{"d_mlp": 2560, "norm": "layernorm", "norm_eps": 1e-05, "positions": "learned", "qk_norm": false, "init_std_qkv": 0.021, "init_std_o": 0.0, "init_std_up": 0.021, "optimizer": "muon_variant", "lr": 0.0088, "grad_clip": 1.0}
Each number is 128 + 32 x the weight over its row's rms, rounded and kept within 0 to 255. Layers, rows and columns count from 0. Numbers have three digits each. The size before them is the row's rms in percent of the matrix's.

# layer 2 attention output, 512x512, rms 0.0682, rows 0-108, columns 384-511
106:147129111102115168175137152138062116102176176161107132103169189138144138148145108146127125133165156126130168139128091092120122147052101126108119119129150096104068105112113117112097129113140090137088106167089069145140092117044118097170222193173130128091168133123164126142116064106116142177153132149154092093135098092124091188158185144111146145142089155160189112115092148114135120142104
103:118092149135166067162130114094094110166139132137087095150155119135091134184135173128112127101099089140161132125218117165159125155156128124090103111150113121174132115117121133109112112137182140144161176156171112129115117157178108164134136150142082129110124158101200135089084148143195156164152149191132080173149159115163090100134107130146113169092089181125121094111066088146101116181130
098:095123118093118126134135150117193128115100105065106106112130107111062118124151124099160206112123145104146107095108130087126156064168095133083154167160108164129084120127110099116145157138089169147131154122158119141084089131178091128140098090091160231146171102150150099086145138146174112107183139105103150137077153135142130087115107114137140143129143176110151142117100167166150167156166
099:136151166120124069154101115151084108144164110130106089136117113096166194129112113138109119114064177170151134093118170077132112155081142134124070141109149177200174156134124108146096132139148152144174107133111115086132090101078148102125081094153057190121127155062097081086126087148179086165133103157133143097069112156021136124140113192158146146134113174133119141123117134152133172143090
095:139180148145087083083105085113104125127089122120154166114101130065150151120098174188173138156135129150133078198090158151086195061124148162180102144128103122140129119170118116063165188094144105133135115129130094132146148113068136113111125140139138152133102144109130168082072114102099130144092124126202119158111164115093102139104073153131146156132150143096131106106163110118125127119140
095:126126049111176144073091117178117155078116156120128150147161164161082146056122109130153192158123170181140135134104135105161110178164070150108128136180142131159139078190118136117089105172102084083158171169155092116099179132120114136138109161141118123114099193207140146101111079157121178168022107133131177134184187148152112150131064142121127123146160079103131082145121146181056180070155
099:102120135039167125153151138150058110098154151130073097117122185162118126072114150084166148076150115103117151179107102098123081071153100090153131148128143150137160122128126129094125145153142143099117157163167085210173112109164159102135156138163151107088114117106138084110159075120083135124157168129154179132165068149060110119177177128128051062114076145152107050152122111071170100102118
114:114110126142136085111097195162190087190147104114109108155122148101147128129065162104139153081145102119116162096108151103147130122124100122115104110127131112124098158126144095151164161125149143082107085090076124130109119098183093124107077158192141056126145104096164098085116172118189135203219119097078118133171149167081149105138102122201120134137083105173115153165147127098171113097172
100:123147121107155110116106141109197103115117118130154090106104090148135104112123125079114095138088091093169126138112104144139092095126107108139112121164082116135145101118118127165086068076139115148175094044153118152120168118124131112100121163115111143114138116088143065101158088046190137130105172160098164117161207149118168102140105179114102134122163109157136144145129150121136080116158
113:140105145151110112089160108136165103131145167142129119098104110163128127131183113109160149110135171134166118083113162088093115119150133142149134172188132109098124152134117129157119184097101134133129153119168159076158181164081129162118162106098078130097100178097160115215090089131172095080089112109106088088114148097125126135160144144129138134108135149158128196129132097138098086084088
110:185083108146171107149150174163121176138070126113085096140102129179142164150137149098140168126114131104125148108089135119082116131098112078105089110082142139168137147139152131134076112123115100124106115114118070121096166122165123126095096088087110140140023147137113097094151163122149162128107098124167111101118102101116124107099124120093109115134105091095150186096161097138113063112076
095:126154157113122165200144073067103097133164176149143115120118178110140112188079143078073071142168154157120095110127118141142132127130109168121145093153102135141135103144108116188142111136120171063128074115127137098113133136077151167108169091130102123126138144154110083121109129111096147053159075158126116146125128153152186059194124069156166159136181112185142093183133108081129179079122
094:141165133124097167096161161117116150063100165080158128186128119108141154141082159154138087162129149146119150129184125128138061143124164115087134105132149154128154134093157102090178115142154133129127133118139105127131107156163065110133138107095144153162121124102102161157138123134107071145169126100132098098135119113150117178201144116134206120145151104157181171123132066141130145103130
098:130139112169145139144128133133169145127113165163151090071103130122119191095121132168123127164141140179057143133142087102116111162098127076144168107206173164116108113123154074096123143122150155177152117108140132136117084168127137182179097105166172132075076082148124175197133093160119123167209199134163139110164139176151063066152131083097124137095141106147182080174150099098119165109111
110:130151124137124148109130105161116109094119135129114133157128159091071080112128160129126117123148119128147115107160125095082102117106159101150126153152122098147162171144164109119079122135146091125131149109103136108088170103090102133064101178109101131095156097087108117139131035121149159144108143161205161204115206102139160120146066148138141153071106131095111135158068142128131112094090
100:137139138116123154071132112138141109153127073137122076145098096039157100203155142088121158126150158113112113076082150179094098113115179108128131081120199109086155139136111123113144133216145126151119094182163105105106139138120089092139169070121107149119118111104153127100106096123141176140168142183065139116145204110137134166121159112096112085111132144137122086116137110111089163102113
103:178150098161137103084100089169118146171092144121136108125109143156170090140163117182106116121138053180108096150108140142133096171138081121130095199124161212135170102170194066151077129148146140094183096150094124168088153144088161155130168079174152091131132121189111113138160183086125134069164122138132173133213116115167128111174155073151108116142176073136159108167126136109094163169097
102:105163148182157155121192072192079159113141088189066127135139145162114130110070123115117131171178153125120142127035139122126158097157135119146112187160138129154128168140178138075119168125182140147058183105213158133104107139094120177136152142136157129095140099126097128142102111158134130182141141156208127083129115155100074109131155129117130138159114163142152092125127121069070125142124
097:101125126146118193127135166155159126084111116123139071127077111093182148161146163130188124181126146110123101194086079170132116096155095102099172196126103115133078145153162121145089111125195145172098121073155124117105094141154100121170122126113149152103124152148093125164127145121109122181137151142149120131115093139190155080132101113063106163120161114093176108042152102146159147181150
096:119119169047149104172161140105100110129079130107127128095190123102106157120166122111150142136124111170116096107146130154171104109130145095092108102140062161139169116097112069170130149117093114137127111130145149141137095078110104077141112113153136187163153120100083095184163115138105138138120095132149149103100176159124101067086156167105112099106110139149155136162105085131080171161129
100:122153148118128129185104118108168154156071123106106150156136074109144097108092084116089142103138121129089098140138149122137180153126147120173096122119193139122131107137133123096139108168102133096186146113100213125112117183118098160111130109150139126108134138079115096097102198150137100072185158126131197172092076124169146138148166162158113139176124141168156096151068125108110169121160
106:125153143057146093111132117153107148107144139129165217161110196121125108127081120109149134102103076079101094171136164101093152162148080163137148129140101123118173135107135091135123121140125083137131051145137154144134175110108117073123147124140124162131155113149123101130083119125109170140114073118140142166086167128096114124064142141137112168183157123124141159169142140108097128142090
100:144097154172100115151146149080165164126119097114081125154167112109113210142147113162095126108167086145155084113110131156117137153098122116115140157137148176109126173118140121155131072110112118156108172172096118169103105116116147081220147081154151163117180120128081123095141084168090099156159151108115132069161022144072145196089126166169100151156081174058131172179084129101110161195150
108:152128122125111122196106119095146194166111157137142090115131105130136107126096125145156122147115119123106109106114095183150120069104128141145143143150112166102108154102130104112136112131139085157090175164133113099080112166121154153128198099120138071153162109171116125181144137072076135137149186090108094204135119104155131157130185060140064106115134116106095110175198096132144162087171
097:137102121136072155124140113126139098122160115076114149112142126148139126137148049177128100151138111137153133110131147124172084142098141147089142131143117131121120159105137081155137135130119127151108156106061137143055098066114133134135115118129113099149128129159127179161116106173121180126162143152171091093121091132148123120125127137126101080134102107152111111145137101131107167117135
099:135129108144089180147148084116100144162138098107060142063099119133138187125124111144129096130119154127143109113145180102131112197179118131108120135137125173134110090132116114155091101083115096181088140129173124159058154184194153157175088105133186124134135130105133128101167143152116121181093182101153100203099081077116116091137099153087140100146133143103111126170161158130065139105165
107:097123116134096137094167065150116137142086155169117152102117118060136114134049157121140113107150124115106053087137167118113120086169174108162134157148129109116169097128127116161172172101139095142079170116181141133136158132146116132140126113117099152130155119150113092131152123120177146122098063123185105091139137087142095107158100171112101078134076185143121110141101104155110119099135
103:094142145105139145138188118101168179112169126176169146128106117170120183093162114117154163120138101115130126067146137081131101084131066141121118184146121131152126137117161102129186119098166082070049178132135194108119096102162122136110166179148176136105159112144144156120131100123096071092133140114082098164082122143105139118131136176159149141053113124070155183103149155135169103118088
100:145147126164139179144151144137132137144131113118117127122125083185110124134125097107158146112149131162140168159117149127105154179126120186130112151114133164147108112129133115152121126143165164091063139197140178058165022091146132081171097134213161080124195160157106117159189119099152148163126145116111161090115121111184092164095126121151130120162120104107154102091148159131146115141088
093:185116078129146156138125159104088119102111130187109182076170087131168079141084136106106101106080099135193147148165088124151144148134151072168159124133115207126161148107096149096153138149134095075123112160153192136131110122090146163090155167151171112146085093120097087108152167094143140145104121078159187162140084064099192090074112091134081127108124093132088109076110133165107195153114
104:174150098073131186137157125119117151152179044078133133076083144174128151135125106118115132133091151119150155155107165116094105113112105102125092083093143113067088126086132120143123180156143154131101189129164080156146176107167141126104095170131198076122225117132103144117191099141102161144092141083173094126141119163091106132113111148082098088185078102163122134168106105125125090111091
104:097097145125157082079151100113087166170127103149153189166089132183085124097134133145120110178159179135099160103159093106124168121122111037144151127113143177156131106172159080120154085116173029155114070141112157135077145091107151191169145133073094092116089125129119088160135150108114127070113167168134087215102088108161139098160132051113108104126106124124032116166119102137160147128157
092:132165093157088092165188107144210153176105174154118096092094169094084104196059098169101130123103132093113141112149047152183154060102191122150146161087087078163116130105125093120071170081174116165135131183180149123162159102117127157113172155169159141106083106170066134134113131091143130106121132148173149066134168092134170118147099090138131124152099174146105196137088090121116121146121
098:085109154100140119089107120184128119145136169164114145166129132142134127145159134140097135186106118146151164178121184113087131134145156153116132120181102149162130080142142132178127104158141161155132156135105139117171143156137134124142140100211135115119137118067195139113127081112161172147155117155080113152160149138123179111090133116180120133102090132119084148137151161158142201113189
106:122125146156085115110153063162125174152155107084085131140140088197132129130146105074093120103149084071154159058116144136129142093132119120114150093138167094094144091111119083124135143107178170133132152205092104166128081095128140156113131131224132131134107109153098141119124167145145128138182112136102089138150150110085101158124160136143101103141074166185163181117115127146112137109118
106:113160147150095122143094147149158099125146161142086132165135145131101137131133128134117161126133117145113161143122140148090162129146112161105171113098078122133116149119146155113185108096112131067118154082132063142116111122184115121105131072178129124158130170125125148095130135179110012147151113104144097182119119111153140103164053163174172117145127162188140049098096133117157152140182
098:158130134138161135176167105149111139129096126095103144150135147082175153076166146109088153102144111128122177131109098135084114115117103156091090129083191110116063127103125158066135064117090108137138113088093129129165107135102084158139075124062113135121142105099079132136138155132141109118153167094159113137149144134102100115208115137113164183138128125122160071118083157135104075126100
098:090153135171145160133144159106169133159167197074157074127097092102111151130130039104130142125159133163098100140200116157110168145133107096160147167140118123102143076127099104148144096109083080105119129137236114098133167105100193120106088092108121153128145141145097156139129156150197172108111112132109111131168156147194087110140079099110165166163098134151086169164112054127106058101203
096:111173126118179144122114122089144122071114113149112128083136136181114140143156084107127121088129124081166144115184127150084176091079176108110098129156126161108169171137155153128156129110110105100121161147092090097124126118123076123160139102130184103069132116138105150062076147171088182112117191170102165160112133119082166122143142162076139172086106122130112189185167120102132127095085
095:103117103133152106157156138126116128084128141198101132156136104098093104130053132118118132096170152129108169148127101119142126179147201147161077146170107135166105139167162151150166135094077134178111139141114190096158127168077123114134104141132168055125101138105119108069144149089087132140137153100140162126113120122163161142107074076126132139144159121090157120140127146115143186119104
101:154176140175137077152113140078124147104117163084125149098122072154125101108119122088122126164137173072141144172179121178132147083114126131156137155101093164128127110149134160116142169118142139159116157128099103125143102133166090124204113146172190153140161086124168139147164172120128125157089139088149136112122151146119081166151070122111096184155065150122165173102099137155147150116117
104:160088093184128064145093092135106147131106092113076139118085093133136139126089139109152124135142130096102133157105097159143137116106098169114128109121089170090118122123121136138137143129089144156125123100109139153136112141118133097104093150219172122149127150099108093132146134160111170163126090166148156141072154097142116125114139093128095137084137150134203149146111115127129115147044
107:157139140154152114093143175091085097175083159160121104110136142092100129172140103118114124114118155127055128123111135097158113143128150117119156180164111089128118162159149148128123110152151137138118121062125074121133126167127141165135139120102088145099113144180126132151092138168147102115124148145118085161088092144148202105168154113119129148112206146096134147137151173133109106121145
085:120161169123167092080138125113131135152097121118087142149091077154155132103103119159168126146165117141113139139121121098106138141168158170124079123117110140170124135124124123121163130103120178136121129128130127154141090126111086148146082108127130119124101123081195095128082129161133144117127136128183092118161147092118117038162111155135180193129071167176116136135148137135189076170133
107:143129116089048144087101094105160178098167131140157165100121122093193125137136137109160116139117116187106125136162130134127117127160105160159096128149122131124148146096158164155091155191135138162149158142161120142100104172075173078164148128100106159158095131091130121166144123114143083111105077149108159165183075094126146155139113127084165134170099171144104120119089121159079107165125
090:147133116162149167159151131131127102051137158057115086116100158114089104125168142097220105065137083104121118135117121139109106076150111125143142103183150105102133096068126136111083123129173136162129121110121081148204158105117106128165133072118130154152119106172159149165156188096121142155147153113162127134078185086148146145114174084094105128119140139139136119140175145113132146147128
104:118113119091141108099115157219102131115168121129118165099128098129151121104187147142146070080165117137148102155122094140142111152177104057128168134160093089169109087156143123168181127099136082164148118087158136124136135127101097208123132122112090148181062078164096139163183149158123159063129102134138095156116144107164128079145165117158115168121119120125142142116077190136138114163116
099:131093155130115152089091162134148185132207117147131150163070104182082121153103140168133107112113153134161138090107113189167143130114105112114165213205116163117106177113187177093166111156138109122147139102069146117180143156149134097117130157090132119106153172088167151149150180089137155062158117149027083183152140136127166104122122123139166196138178137114096105081127140134163137163141
096:120103167212088153126184039161174183110190075119124145162152161143149145104118124146164070134150156128157081134160104143130156141115152172103112116142113177140155129110122169156162116073155080159155122075094109160139112189089117116131128154120115053105094126189135119150113202089155139130136111143117121154168108150137122138147163111115131119132137067131143168133121137126095122200069
112:142137105134127151115177127138116107137097098117134106137116163106120086114093141137144101127124136121160134147083125154126162120087102096153140180148111098145148129129124135123171136153151158136158098237166162127121124159095172150123122056139174169154096144097116123085127127164138084101140122144109140132075106151145111099085127128096150112093161098105099141198191157060119175137223
087:073103077095120148123130131069073156137107114079136138123135198092218124111098102141085136176145111108148122160052086143129126130160115141173122144100127124108128099169209119094132111182129158152101134105129111154120116137173129121182075101113162175122113102124124148154173095112089120102137141125123117155180161136090137095184144104156149116131123161160155000131090112138136124140106
103:108114158129143188087136134160118151174162176116117094108140161172078146160139134190151076153137158151123111102097170131104058124112122227113123130128117147093128174087148116090136125172162172115129144128171169213110193136173165133148169151176152157085157138079138130057168122180153104124155142118118131080111103049090148136113165183174088099149087169134103123181079124098104132097156
110:162156123125170121115199121099125151144112130120148189184165140099148091078160059146157086107112155147143185121121181094127189144125115119101168156117090181115130105149117129115105145138117138078142121200131131145121141166069103170137175073118088115126124155104155110078095202133163146133084071126124110141090074146163083111163077175154133109118157117178064140145150136081101171152087
095:145129109146068140079123139145110175033121128158171097111179189082105106149111168105169196121170130121138138098131157084153134120093150090102154119142162131120127142174137126089143162105178112149110107091120104110117156115092137098099159179154195142102121109190148121122110135106092112153163138084082131124074135140111092153098129108080120122136110168122155150121159111078126142152111
107:106093121094153109038049144194120131148107135155145111147118163117134118135097125115110131116145124165148125101119117103125082184158110141134109133110111101154122112117120170159134144102107130087142146117125130137133100126097110168187126125126196142160148128176100086164151123131115168043126110101179136115125093135103136073123137102118087133167119146155072130124128125110099177139123
094:110142112129171062153152133123167137089089171127114134132088112116142127143093118127136122113113111151152128129169140171166152139102121104140116106169143129212171168096112109135137124119113109150145108105139181113097092141137122111092094079161106176098046155100120131105119147147089197101137165177086125073114110122167130100100100167124116116097091106108127131148171119117134120154149
108:128115109112114190143089108123148147087144111107100181098117172152112114114169119161149111107127088094152119105098038119180084154154141109148129092112054109112116118193140113102150108139111187109135124201113106063176111102140121078063143167101138158098171115177113175139120144140133090145144193112152169121120136177153099164103087159102158152121104067143141157127120070157167112180120
087:093131117131088113139131114101155112123140133121177111124155108125090138127095156145129089116145090168125158080158064106107041117131105094108126128140138135118062165084136143191121160121099159198135139106106117147160200121147123156108162087113145123125154096054112130126143155135134106137140151104122122144182154106141136109182077137127088122132156156168146091086103110088119158131100
093:128119135155091118148083126137126121126153140168132150165119127144135097149141109112122177099131155119145133158102101087121127182093113111139138120157151137102087133169121115115089103151153191126119140143134131155171175129137140141063128106113143156084211133156124228113116155152116125137142113108118154159146150109128202103092091164144182160146119106077121174114124122133135192108159
096:092123165114168164105131091093114133101089142120087158082119132142106112136115063084154101134168084164131106125134138111083129124152132119088154188131113072117169108132148176160152120121172066132133073138147149148156116131102158117182146145109141075133116062132087151090159114087105115054093225104173179104104101144089115132140161106161120092133072140128179142149080127115173089158136
099:172142114125136145149137098140137130130102166145073142167146159132136166082108117098139131146095100116117162130114132052114122126140123136167164180142155094137112102148085105188095137064174124149118064121131105132102116097163156121140166128122168139150139150124168086156122103104120075106100155131127086129130148108110145179086137123128165108162108187131107147073048128204182074099111
096:145148133167169116159106105101096114099114107113165203133120192101159138112154082073136101143130161156146159182098126158091042078136129138176109161122100121109143122141091071080104131108147146157129057130090110152075122132091138159138132108115093129181127187134192077165063118165116132154190124194112095154149081063111137103111115170118103168162132108144170112084077095141097182149131
087:123127095124133169178160146142133066104144141123114115106135140112127139139077125105130120180152116099092150146111106169149141181148104124054090119117131149147110075124156145166074163158122117146083174120110121146165100095101176108101154083150082131096122061132123187163126109144136096120109130104135104132152132133132127128109124160098124109104131129097103178100125096170095120127131
105:123128164117164167085124128113095161138096131132105126098151156097116117143144121107143100163133158175159169149144177113111118140164137101080066107206120135092142137133145112162151133104067116161163147135085054212124087184171120115137155097140145088069113090139111111082111089187114118133109113144130186131184131105118123083146111145116076112135109182138129098171092143147184088126086
105:064095101165093149031080114152121074087119149128040132126142096146147112127132168147184141103140118118110181118080092134163093184088160169108145122183116089079149118117108114162088086150149084116124096115123147157077150114114151101127111100152139173119160072134072131070099104122074167111123158134079165143123122118163196120154148111167185115115144105138116131152114134102140110152145
102:097137060112134103120124185127182166140106103119115153078101108128128146091090106109067146144147101094197168106110111139167140132161103179121131108106078139170156127130106119159133127155155122153134132135141150088147136114152153075126134124121090163120166154143120106112125113130158120153158133119145136130186145154138187121086142136088118117159130087138118094130140150127119108157108
094:127200181093158146120094162143106147136121146111102186106110159106163124130069130129095122114091144122144097162190093159150121129073080192184157121147125099101182111134116154083122117156170075133140131118183110107138101157136099190174076087089166133156096096124097100144141209173081099091127129119117187097139159161096105143194107068115103146103153137075171102195118149153126102149143
098:104125128124089124144129143109128131124081146126166128107104124105090139149148112114154133092088135136185125090159163083099165104108115153160172097120076168112103173142136122123171110117114150156142122107214077109128145157161129136138120132143047112136166090093110118119150160158126123162178139140139137131125105157066162142132118143142141104128167116122120071132164127151102163139207
106:128115180143141127148114106140095133136082158114163163105148110116149111131107119119133152156147074127112108155102093135139086148064140115095151154128169068141118148156128170145090138180087166149133162135070083117196141116085105120169170105134137138082107079169100110113107187133157146139137093113151155085113112139114156147157154162167079123181068231148095084100083115128148145194142
108:110180145140129100135118089137122130134166210104097104159170120092150075067126109107149172108131137138115157131134155102159178123153127149126107115104123092169158138124177083103147144115127136085144171121129134106148130156157123125116163192154099143086126108157092141179093114125179147084178157122076123175134181062154129118130114152153152203147184122096093131065164146149165127123179
095:133113088061166137123085109145130140100127147114152106117185147095090161124105105090112118118125097143133136163110108130099090134124137175114110115111205165161110110151101104131075137123120115143145148137142108149096071128089179121072194170193140142148127096164093116095166163119111079166112159023185089113132089134085129129131084118106162160130084129116165158116096129183115162132131
099:122141092163153129167130111109096151123103129163119142127116141179132163154103104156128111135112112133158107106075139129159095099163145203101134120163124120146172143155092142069100111062174060141158073146145148152132141197097165164134103143134102147122115180117126106216137160132132129135152058096089115083125123136116108124076142112120133177136157106063119131071136116152129124075166
100:152108124109097086132158157050148162164090093119135167126176052092131135100078102115150136147108149072107160117118191105128135116175100198098161152132162164128126102129141206130138095174105117105151125187095112111159087118104111084118170079131131140132102127152110115138125114088145087142105106136141119142156146146104108137147142114095108131163154083142162126081151149123124135091085
097:143104109127083153114132091119147038120174143133146087150106098111101097097061219067191096172135172183159149089162161113138091113160177112140109151137149093136065090103135145176115119134139114082139137076146116055079145189185162133115177118105118124106112132140134113124134120033198120079055177113129186175090161092079082123174093159141104128124153154139145086124105171117106097129160
097:095081192077146086097140112085101153155110128108114108137136116126105141169123125106118117153076092160171134165113108118138069105118065148116117131140116125096139110095142110130155195121155119086089116129130104100114134078107153171119120158117052076134118174094162180142157123112041134125117192133137122150140171137136133101157116091162131084112112110129145148129144147109161081189076
098:141137140046100109150122202164116157116126106185111121121156071108148113138130156135147068145121147095135106130144118085138164151144113144108108099128088094217106109104139138048186063127079141160128163094162119119162114120122069113123184183118123137105112138129153143175144121115088121153191107128103121089173180134176130125179162077112132165096117145102140153123109118114150126131126
093:110159122159104107132090153140153142165125127091133109115149085133141110097139117114115111106142097184119113154117084110159147139098106127103153106114121136102161143142155112121139137102073162099066088143091149147113089089079158121121127080155159148158085089103149108092143086098110067134128069158135177062147046099075132120197143185134140081076091118098170097159136092074101194135112
091:118157162115097161134090157075069133184185134137146183113114081132111139121097146161042142116175121128172083126121104148125134101134070136099129099141078075080127176091157139115146153157066127147146142120156108122125128142087127128140117100122110119107165163096143104082150132105114085161095066146141183099185209135161142130157130085169141133170141105138129125134125136125150154127112
102:139145132178078147108147162133119118099085126193120100133139146103128148139117119113150077126140143120094164094199159084133140173109155119165137111104110147114135129132147147172088088117171126135135113145109131151123096090091134119108162116094120110130129139149136084110093121139137149101173104149121106129110088141090128171078132178142122058147076169156107164140144074170138143140111
104:150124107126098102135140100155159107128119121139147116129125159148131165175108131082160083083105156067150133058126099108122156137136127147127151098124130162156082119137142105118087104171115099066132117079091181131139172121094134139133143102058104064125106068158153151170123145128157119076157067102129136157168109206134125146201181056189100125136166083142095093139115113107136071117203
096:122113089117142130113178112169120155127099101157154138151121170148165113145095122191099134133125141139178172105154166120141132193145140044102125111125116090158128122155163096168129079149162135099138152154104108102143142087117102130121104133133119103144145148125113108144120083183109116195099132113101128135159169131111101137122127110088130163113140133075104150112137150079150147128138
101:157140122124152127149110139103076073129123147120108171170142159143125120175069103115154102153127145159068128128167169139114184092131178160147105156134128120119079139130207186125179093069117145107139119105107136190091166123152131125152089112148194153187155100129113127159164131174106138112172116114099099114163145177115105152122105084142127153103157115081152142142082123174150155119126
104:126153096102169072108060134155132168081103112131205176126083121128069132107113074183106090147150094130133170134158099177137094148148150179162138105126146131118080133129057162148123142135134080139202133155112100178134092103086111143130140055086140104158111136129091119105088131141161166077186110119082115064135086090181119155106074141124115113105123132150130114103075087144126138088124
091:119136115126155087097154191117092105130080111104130116164126132141114109084148158088156118147065122138139107133110109134116141155100119100117130186159131131120110129124094208128114107132152135159152143123112117121109105127112132168140142096119129106137163123150167139170146154110112089135139190122122138138084133194117055138147061123128091117127125087139127088178197149069137181177091
096:142110088116121107165158115164105161122094095167166152121151129074172170098105119145068123107151156144111096102111134123099110174123096144067187090112113126149108127076080123147127093158171111177131132081151080152172181160170138152118146066104132084100109105121128188100107145107101134085149135109165122080154122123186148143133131043094142119164141114128106170132139167130086171116176
100:121127111101090125139138148101106071082112097067155124216076119136164106143123109174146136103115132122161165145097140124101130130066092113111163136156097093104115088085129164084119059113149160158161147153096167121199128116108123116139101169163104120127181083056171138130142135083085127157140166120185155119088143116157100192184150133140087114084125119152155141111148123101122095152074
088:101116127170134105160118143150136088133129139141131122111154087101099145133123123157135111112125113089166155171146120115114164191133098121122175153119072143135168111128086150120123180082164121170083066117139163106132100132078170118171125103125102113127082132129044117101125142103124074113095107126107147126075102122145138111125137123164122118156124096075125132143219110140164074089122
101:149116139106157102081122153120139082085158110084142099164154134122101149141117165141131179145123152214147105124096128122127094150144074152096135162065123144150135091144141146085160139109097120126118097123124073035146120074164097148107073122118140114135151131111118137104159172136156093064123126117108140149139141169110105066127099166132116159155080135175141180145115139107189125195112
112:119099142139088110098143154083102135107107094181105145122151104100118170143156107117125146149152184155114119150131178120137132108083136182130088132120098121144187116127078118150137092084110119109097164109107074191093061134190050156130169095160126089113131136182095069117082094139136135178116104118160096107083108102127150087129133130091082136113075171158128130139113131085138089107083
097:089132131099112128114126120099104117111099167109138147204153148182203169092148156150135169114127123154147181131141152067160172127177121112153102145162124106093121135100140062151102140068147106167157121126133120154108162152177114133161131186089121130147088089150106127203101098114174158151151111146180074125190125145180145143149155134104135143069178119201161082068093122205088101175124
093:140127095138110118111121150136128127116206148122126131082078140057083113098178078149119135167131192097143090118084120154131077141113084104154163098154121124129131072096161119121145098157131075128122169087099090152126147103137160122114176093094138162128149139095114167094109187116089132094165159122094096109116115092135154177141136110115081093105156134123104191163166156090082120136204
103:106102113119197109114091103168137095094149101134136165161098132130133135128105140107147126125157147109106123140175117176115174132126123098131160134105122165139103129151108135102139196114157134093073130076139152132135115131102144113094125164193141116140184167175155194139092121156124153177170159148159104199145144069151167151130119174129161135078097142114104167152129088154165156103085
096:094093096145116155129108155116155201129096134188081138108157143153150193098058086136113110109193098138115125072121085120114151159120135124189158153142141139144089142136156121138105196113167107122089150161115168181042142053169155146104097131161155135133141100119113141128175108115108177131112091154116111135118147135150119101076148090183141125133101109095131170132165134117192064160111
101:144146115144095136124150142128115117112123140130139130122088102105137212131129165143123118106127102146161143131123134097170143146108140175173113142125166134100160171140047119098091147109103129079095054137105189119125109026096129107123082081151145142177119143093122048195150091159129112151085074153132132146113128177097103154102141138134193101143123130112141162121128089126144127137096
096:137138161113076170094139065091096164118179141104130076162099130115094141143083121131150131093159113158126144133104091131086139115100206137140134133116148156104094153156122153167131153178130109104142158059064145134189095149143117126155159105105118078088125126150109115106127175098093148155152113117108179123090140169084142156205147152147184144187106199185134082127146108098096173097116
111:110117126109068102183042132089057145116066106093172120148131127094131105187103117118131120094108137113151114116107134136075161172098110105111106117156082118121113160147149112149171102108180122135108191151086106165129112125142117147148091124086104104132116065120066133139148117095105091112132144126159106197116154144118098138144102153185134143122135134148148086110035177135130129096160
096:104129088142132145130201124118168119154164183138119132159125143074129149144101138087121150130135097090180204153138084160118136077155099150101146095082157117159080136119130117142105130144172106147132067159065122109129131107098108095113131115157141164105170150086149140116164075106142086170116066133081106129162144083126114189119145095117119143075114149142125077141171138126134126113175
093:126121119143127165111114087096073117130092113112127129106083089121090150103102116114091125095144097158138116102133173129160108164138100102172118120154102129125113110124164155164127105180161141145125106183125118139068116164129177149136138090089165049135136106084124103096124108110126135141110137159064125157120102124151204131121089105206149122168168125160139116100091156215162100085155
099:186075155168097179153105156138138162134123172111117176140132127160128158220111077115078093120149180115091098108115129129053115185129060142097083116088136112137057092158111077139156132130108206157074133137079120120156146082113176093146143098085148106080128130099167190084147128108072063189083109093136151168143123143070123170168145124144108120147086164127158110106161169087161127114095
112:119136088169128044132119119149095154123159123117152104152160147169157161105104130118139131148129150116111109146110137144102105144131137141149122116135126141140139110147137108145114109127132102090093152084178111148158135099170179093100087132139131156147102071133197141091167105105118138156093158081096148196198113187151114182153128189047119153068153101063110131119071054088165135142118
106:167139113091131097149140108067136112166131110113148172105155088112182074098133152140146144104147136101104111166146139128158125145081172094142088163123170145138091127128166131150151129100157096129162079114081121114106106128175136101084096142192097108060204114148137176123128139082051166194219132134099143133131133170147170131118084104112079158175137105155186102140137180133112141131045
092:143126075141089091160116143117103089130165054174174095128109096125213150147154109129117052140159055155188117136098090128094125088149167111100157110117081111127153149185167116147143099118120148177165142175142174076208191100085156108102113177166129160119150071113104152165122097114140115140161115144135136159208152148102109147122138096114107166116127115099110080096051122170116117154164
095:086130091113123111101120171141118083126094108073090166153188180116165084154125085096076146146113129171103128081149099090192161150159129087140123144128110102106185131101155113126100092113113096078186129100061173178123157107164169115105095148174121146108159128116140138142186074141038170104106074084104183150093102198085112137097187147167082100165086092136119156111119078129139152124085
101:083145098078146137099110110160095108111134054130151117148132093157083152098125126067092156098090137151147125144154166120097082095088126094121159165112162114135116135116103187089149142180162109155110153143152121120099075134085106128093132160159124191102124147166075114168182112126105152097154155139156060153121181124166122157099142153100132161131067103113146108097162109117093088143112
100:097103122150063109183165114115119141163139139131153086128116137131126075137116127157105135127086134138066098118085092166173119092174125141095108104110119148116078127159123109140117170126113122143140117119134138102110115093120121095201078091051157106133088097141085112141143133109129140099130172126146193119091155138130090080123135134118127056153156108135147094175135145186105145141100
102:147121125100140104170131118146128113151155133157179098089077172130127120155131174157133136093110107152143138148142121129183156077153194157160098163113131169122106156124125107175137129117141148097154126116106134084153099110101094107091142167157168162158153169127131101107159129112148090161046059114153178133123123134143126118116084158130116144202114112139148139102059122127140131153099
095:187193085111053128160141123145122088171100067120183049144099130058133151119152183088139134155115143120118125136107101157125074157152074110155113055117160179138068142119181097107105074142127190142075145099078113128161155147116110180170144151084142126127146120135149122104110080168129110075105100166162105162130142109133144122129159100094137159105179178120112148147098156145105114073108
096:101121145118169109135117119123122149152080135113198073143150140205147118084136119110106153144079177067109069161092175096120131115114149068159101146167146091094130141117107171110179134065144140151073161124102105130123134142131090099098131176104169118151156103109134137114194114148161089135115134122096147128169098164172106164127181146121139173084150113131140161127075104084127110152130
104:127176182139100112083200160122132123167108132128118131126161197131065146210145137183106085125098122119137126150140123156152118110120141093151133148142150091137149159145079125144128125152126086100160093127080112113124120131128133077128151119077092083133118141095184136183144093138135120138139137107107125137180078159149234128135205120170166100179139133156095162105132189091152124089160